Weights of a small transformer language model: width 448.
Each number is 128 + 24 x the weight over the matrix's rms, rounded and kept within 0 to 255. Layers, rows and columns count from 0. Numbers have three digits each.

# layer 5 attention query, 448x448, rms 0.0479, rows 62-63, columns 112-223
179114178144128118143111125106131123176157161109159113159179140052148130117128127124130091166103068158122160112136152175084140122068124133136100125104143141123129145126130124125136139166130110155125139164124122166148103159158123143154121090108178172140192171191126152119144102099172131160149159122137099115152117115132091133138104129123
137133154164103124143148094093052107149123144107096163142144143135131137110185154130104121096172123110131130125116105146116112186151132102156123087143146133111139110112134096147172109126093145103155134203140136161100155114150165118096131128110121120121129102131107182191135114121112095106135145114121133109138136121134131116116139113105
# layer 5 attention key, 448x448, rms 0.0473, rows 62-63, columns 112-223
161116119168134106159117100140113119156116140122142098177134131126127143091137085118152126105146110131114119108096213163111144125105131110155131120099140146137102147103105128136086137184122092151144138118124138160182117152138110123169151079110177143142176167149079138116124109124135174126126146153148157077146087104131112158119116117133
111141130176137130191211114132084109145093119099078169154149133137128110112147159139080151093141120070111110174117087128176146131108141097161111082163143131098165140118127111118166135170090148112144121166152152143116162159141132112124171111144106107114135132144114151196120127096122076139107107101106124111137144108115135115158131131109
# layer 5 attention value, 448x448, rms 0.0438, rows 0-26, columns 112-223
122131135151143138102107107123136108117133081111091155131109148154143134093139122116129110123150099134132121138129113081165136157119135096173175147119108142134091128145140132116129140138132171122134153137134128094181086095143113127133158155129110127164122056150150164103099118136087144135147121098080143103102080160124122109155116128139
100186126121140120185093113089147130112151108145104183109159124087184149157115100138145101114107135126138123165132090145165085107100119117170173121130150123120054124129106149101164131161127112140149101144140084116082153168102104130094112103111108140106124082148110146139111098150111112075105143091123125135124157100119144127134139173138
136117079134138131147104120192170127129146098162131096107058164157090150143125150152186163119138124119128140100139107099117171137141162136180123128109086103148093156153118154092146146150126125132136149127125141090139116144127128231113098115098088112117140138145163141150099149110114111152112109162109112104130134087169095153132087090092
088095165139194130138140132159109134148127123127172134139128109128123134153109131119141107069138117146124123090087139127133125120172201149147114098102143136152119095169144169136122128125136125143133099132121118090109095160122093175102096141090130115107129121066132137186103133108136171180077158130169139109138159102187109137108102138114
175062166121085135128109120106121135101154136141123078129104173135144108098167124166139169094095097125107179086129146112118173166126139156102149131141089092143165143157124137123131171148147190118121126123119153091165075074142125164131146156153128145136145141117161128096106145116138119155154162128144130139101148152141130115145112117164
148126116137121110097092147078117145108149102157112151171098139100128115098103142134140105121104133123083144116130150081130163142117133093164160138142091131135145105137132120141121105166086154093113122178124167136166094092147122153130132135133107133111130115109078138047133109147127116123124123113117152108120144140133068116175089093106
141146122130131143132171106131118123097118099147166119163103100177150095165187121144131137118129154128139145107134132113148139089099101113132152112107115138134185133155086098117088106155121112121130163146132092117145075142184131104154128105087167165088113117121120097109122124129097161147113137113163123110114135145113124160101176117135
111116111126087134163162115103113143111171131156116143108123168137113148083100141100121157141126073143129119178141159141134137135149096150132095136129159147123095119145165148130176115123120095163159147104136162168101167131140144122118129113131143103122129128168187092137155095134131038107131103143127164141142131130105092128141098138119
126155138133141126165163144104095124141166142137124060122091124157114111146119186116163120125123147062122150126127151140166136127161123147145116141152136141109093128134137140144108112157141159130164164102163112151111130100137109108132104145072162124137151163163152138133148129131159102153095141155154104136110112103103154127134074162150
122131136158111133149090097146129121122129122156154124123102122171144133144127140136145156154141133097127174134173126105146133122101130093183163132136096142161154111100135120113092112176120077117158137154105121098132127128190099122166102115093138094099147103100108121098165117145145146149159140122119118145139140120119087144117146130092
090095118130111158125115143119192154109078132127139143100119083160156112097156098120130094138179136153126127126128132127133119147138116112135126134124112125151177174140109156128176114084114114111151115117093112115108142138112148136102102122105091110076102121139126129138149118146163120113094173117129150123134147138099162152098109101096
163133109161151149149175125126093092123113111134111117161126127165146153132130155172124154135136119121087130102152178131132157121136138123081110145134184121101144196133121108123050113139145148121129194127136149115136094141160107081137087137117148123127162151129125117132147125131112171161118150130151174152111132114137127098101115155173
127144130138123120179161152102086119100152073168090116120109151141110127146106145070161104108085152114130108157121115124116116141131109151154126116150149151101154126092141146122164077112170141130123156119129131114129163065120119152121139129123128129135142121150149128139083130134115108084143121116137128159147135138121145131123131166145
150093121122088137114178094145123160098160119144197137120109123082057091093138131177111132152113159122184156111150084141136134058075139130144115135152161103141157137109160086143146116113138140110113149146137169186168169127101130128119141105182075134104120134127106110141098136125124140121197081134095121100129160098100069094104166110138
106091159076131136102127143129126133116120107131114088095078135196124104099151114137086103141109157138119144149133092107149119154132127145134099118080110095126159170130064163110158138104152112131134127130117091089138136091105180162108128119056121088115121082129106133159116118114125107131123153140135098099152144162097119122109090104111
151163092140124094119121134109127091084172118147154131123147172114140123110146156136129116092133145156135125117126155118131169144137150128125207129117080132113072112152108098107112137179140158120121109126133163118150093103120120128109135172113085129171111094126151148080126112133159097126125164117106137110112108098154129121142140141126
136140106141110125163108180137110139129129089121121156114144103119137134120150140145118137131127103114135136092114079118152122093153153112167134140124124131166154130118094163145135137159133129132137130141142119112140089139119085103173113131068111096122107112089129107127122124143121099125123094145163123207113161128138143121106103105141
151176127143115133132119092128080193135163125124098150111134153076142132079123124134133147110101119132134132128163127122143122085174131105150092120184165111102141115170121115144118146146104091123170129112118167181114158140142142125140137146179131168120141085165171138138197129135166068089167104137110128135115145116117094102176113108150
095101106143108154114141099155112142108185149125111109149109135108129111086119135121134116113163154111146145114131107150103140182068128159127160109144141130140146116081149126107147127117159112130106104139135165105120158098084109146131199175107125134142137126094135136120156133136172118136121188125119138126144136143114141095134167130118
128098069105074174156132088064123163129111123111162149131135130109125150164150148118096131144125124122168161113095092124132101105145136116135136094115133124161133077117180114130156132111108091132155109142147129120128169121117134169119139132102111066130106136120123141136159110132128179142147158109096163109120133201096112128118161139147
122148126156097141134116145139073098142198108164140123171134146156085100141091172139121118154142125136177112072147129125125134126092164153118123132150112156105084094119158115100121155150110108141151143120117138128153150106124109130137107169127109112126148112148140137084122121109133148138143098135123161129147127164108123120165121124097
113122113162086141108124109125125142135121110155122194116099120170123126118094108124117154169129106130146125110149138128124149103111109117133096126119119110134121122138133140110166131114088093140163160168109128144118111125131112159150134125123116158123109107146127114110150094132129103096116100141087102130137140114130113099094097089089
124080086153127151083088102136158167137180069209109113145099148160165102131146146168142107120156132122163118105160137159130120192132139115159092129069113112154141156110134103079127123097185120110128147164135154090164136106118115191097131155137091114105108101123132121109101097124124154131130126165077137087133128152135096132136116099134
129106126157127135136094124159130136163168152164147138150098142141125177135126121137137140146100094148124148112112156131121126125106144158146105155111174123138108156109145170158135164134155110117151143158105138130093110132128095160126134109153128112153149156145153150151134145135142064136142126148124099129152084071125135130177100121134
156061144163131130096086100201164166151127123121133111134113135164114097118124111163147120107126147128117167082142119127138137149159147115148142119137111141180117146125148117141144135128101131107155120160110129131101104163118135145173164121109123108139134086125124120146151129103151114117121122135142106150135136108135114095107088083098
139113165139151130123120138157174154159105145107160125094116108084114087116133111125114153136154128124124122137132128099146131094119146122163107129112103114152119137134138131110142125122161140157113096133113137105127146104135149137110126140149099063173127147113102146182144123121083156149121139154117164110101113148129119145138145127084
147171140130168102128169157128109100142113088148135100105121150130139147146116166101124111090166134127128133113125122097115110124152121166149150135147118157099083108170119134109142105106104153116150096109149100119105130112120107182147105159134116135119132112140133134138123139163146129152141136121171153153117147148136135144154109158133
# layer 5 attention output (transposed), 448x448, rms 0.0365, rows 0-26, columns 112-223
130113139105115127115165167131113161121127171137169109121108133116158123127112117172099154131141124142132132108140131145112117120098105151102112113118141137121132149137136119151141107127141101135091112116128142133100155160128106092127112106148179163123159211097100151155143141158158118092116116135167120152148169101130112131113161140103
124072102120111139071135146156119163120140142071155085152091126150126103112157146137152168114125156124089096116138168093144197144124182146100132149122145152101172147130139134188101102111120133156114154109126146136174130123125158081130135159125127163098152160137139117137157198070143137192109129176143125141115114154097122126083121096128
147139192113141079127146135108121125131112157120103137114158101094150144095111108107108109146105150205114154191135126114163079123131121086105155152114133161088149120126133076153120099084131100151124134132100098120113127140128108050122161146128192122145114138120123138129153126150107150084092129118137142104129080134110161141174183151163
171153128141116107163117101136120144082107155117101085111163108102111136100134145083130133179108142106142140146138127120142123122115084080132154116158101125114136148095085069103147155128096118114131149118112140125171157141154162090114148132136131115091150088163130141095116096151114137102143109161117142117133145122102113116183199123160
096174141141174128117135130135144122138122147129110164107152099107120151147088110127123065148172112122167116157135100135109082106130085125158114133101138172105109125115162108083123089097133099127142137131125079116098182148123109129129149109137139089164103143126113142141162116167115128091144104082138155081142164109137132149141161149084
102122166109137120102167141152147126145112116129145125119099120180164128092116117137125128114169161163143129115163088160136084127093102152098128156134145103115127153162132144121087123114141120155108151114120106124106125136133146091124133157152221125132108147128156164173131159136139127102150134123159144132126130136098185156108167143137
109126133127121151104076150105124156101142148129098130093139159101126157142101118133111125140125088115123131145140124131109127161153108144124113132131126082108127132088176159127217150119138135137135096126111160147119146131076123157120108138152075105182145174131115178160151133142161091099147123112118120114140133131133131111137074142113
168130143101160110099083117132139123155094131099179102119109092138163146157131097180175133112099163138093143130123124103128127133108150106124167123116142110148147127113063120123082136127119152150093106137098099083131074154154117099141146137129138138098084123102103127145075142116132169161127154145131137120088117135141140130101169152147
158069115161105105123094124135148134136092136104142154158159091092106129127140108172141141125111095180143142159136148125122110105107140096109138129108110142127136127109104108130113162120102067147139079151070119155154102135117127142113150116153087116118092097106116093122111143090090184105157127116084163120127150138137091137109207146111
108112124081163085105159154104125159146131123121121121145141152099131154090122114161085092096127140146104101100109131122141087127142094139096114164104138102079123155120118130148132101120136169151121121082113128165153122129058175124102140190167098147139109165129161138149121164063133115090124114144141167104115116134119162113175098131135
124147114113144143131135106135068120136170134121133136119123158079142164157125153131136124118104155132122103134125106113116168157109147135113142144127133132091116093148159115139098140156159138117094159156162155148153104082137138095103165150160138153164121138112170148087120139161104114146151093110122088141129137113173141089121112113155
091117158116102129115080120122167154120117153126136097112137107113118107134112107113110114146103115084172155158131109150099090130139122139155128107096073112179126117088142121130180170127107112115140057123124117112098147156062118173127136120138109108147127138140107163167126090118145095108131118114118077115133121150132137165160138129110
138072157146134106089110132128178123153116125089122138150125116114128132133142103176150141110118123143117166105130164142133131100140140122100136129109109116143127101147107107173093127150093141143168095155100119166132119182166144106162126127147111158110102128108108103128162141084104177171123175133098118110111114142123118113109126104135
142137116107127119140110109118156075111094129159098146169094138157166151096110122102155089109124118140084108133115119091142109184164147134106143138127131128080095112147113181111128129136127140131132101131114101072112115133106140135141115152081151130171127114113177123126134164141172107109086165130158154111132110169152167169148101160131
136159125137132108157135098137094116154147146134118169142176125058158132142133143094163106132121097151149084124115133137104169134122126111115139154122117182095103059116180096147128104129141165111103122124128121165155127132157101114144146100148099150164115178139182115090120141144117166137101094155099106128143124102143132106140153125125
115115134102134134104131139127147167145098121107122139143103109164137099117110089172109144141141134133110111089119115137119086109117094131146100148141177114135167163121142128131134089087128100143133186106118096113107173150142154109153118107147162092087148149129109114125139162104139138120129086126119128138170137122075142155136102091082
100111166123134142099114082143138153081127121131135094120118121144122135122111141133149104157110138166124145180168157115134126177123110152121127149131103122103130126142167100156121126125130135161141123142118105136128137140104151111088149169157161168128119151133125174143163138097124147118141144126106112047147126132099152133143138132128
092101127086128124090137154146146096128128132113160137138075105179137125172127145139151077112155113114091126123122116114125113165084150142142131114076110110162121131112111172125106094120170177130074134107128065100111095138115119135123121111122101147124092164089125139122053155099138154183100165108155179126106115128133177162060135150103
168166149103134097147135155082127148154093127130104149107126158121122145137133113127104195135105116126097097140088137133107096085184125090168100101153135133119124131152139113156123115143106171144139156120139095123112115118161164146115060095182134100144141114145136120124134138106096121126127105157123118120146152109143114159139079106106
129149143118147097155103149210142105119133120126118103129125118166146151092115114145179107101097155129113119132139139109128152164134115146096117118156151125115121145154115126142120116144117166135117114132105130124127107154125125074104148130141147181124125108112122120132083150155118108126111139140162132139142173118162129120110111129122
155116147092152099106134110114170144156088127112139103113123138128140137118161072159129157096124127146103135155139136108134082123135103091136133127137150092126158140134087127147102129114120131129140101132113132111115121179167138122129138102155156117127119152122113107155133141090106120129121152145119138126114092103111138145151130130128
146134162077196104102120135115133124116127124129155082115117143112157136125124142156117090097129162164074140112126090106144108139119142115108153135106129106120136119171121118142078112122175149124065120088135113106120106134144143093127137155177169123138121172121136129136098135123162141141149124142161150140102107121122176139140159161176
158139204093130128185160185144097131124122135110138175123123156093167151119110105115128120142111141174128150139139093094140117125109109125096164138126134164104143101185113128154137112143106163156107132138078073144144128124157122086123122093125188156186156169101149162123145165147117125093104080103181128166141140138143157140159114131128
141144142137173128151168135116140107092120118116121102116135109098110087115115153122107142137131148128112146143114091107125125115133114096117169095106083149163121098150089116117094110124097113147098144098119094121127146118133119126129126153124128153117117108107144106122112117155113171134104115114117164140084146171135104134109167119144
126174127121159112142157150089091094096131111129132145139132128093148142106118152108108112165146108139144102177131092129113096127078105113143135151106144125111129124147098128129123149135172108130088168109126091126140137083139103144081128119146139103153130155140160135117127146154141173112130122128131160076109134114155159134134170164133
121151093116112159147147107123099133112143116180096127160157141123133157125128148129153107114110120126137127108108114105131127143123109117104127140134133145117132113122127130131142139127080127124134167138128150132130127118083123126117119122088144166103147103128127124082113133161150097091120092099140094158183137115149121111127130129144
139081125156101135162104103155131123139116145111122135119162077122124126122143089138162149181109129148155144146136169120150150143108137096103141119129145144128161131111138109146138163134122086143134142159105136157139115139153109089102130067103140129110133100115104121138126103129078139135102135139106104106131128136148076111115169114133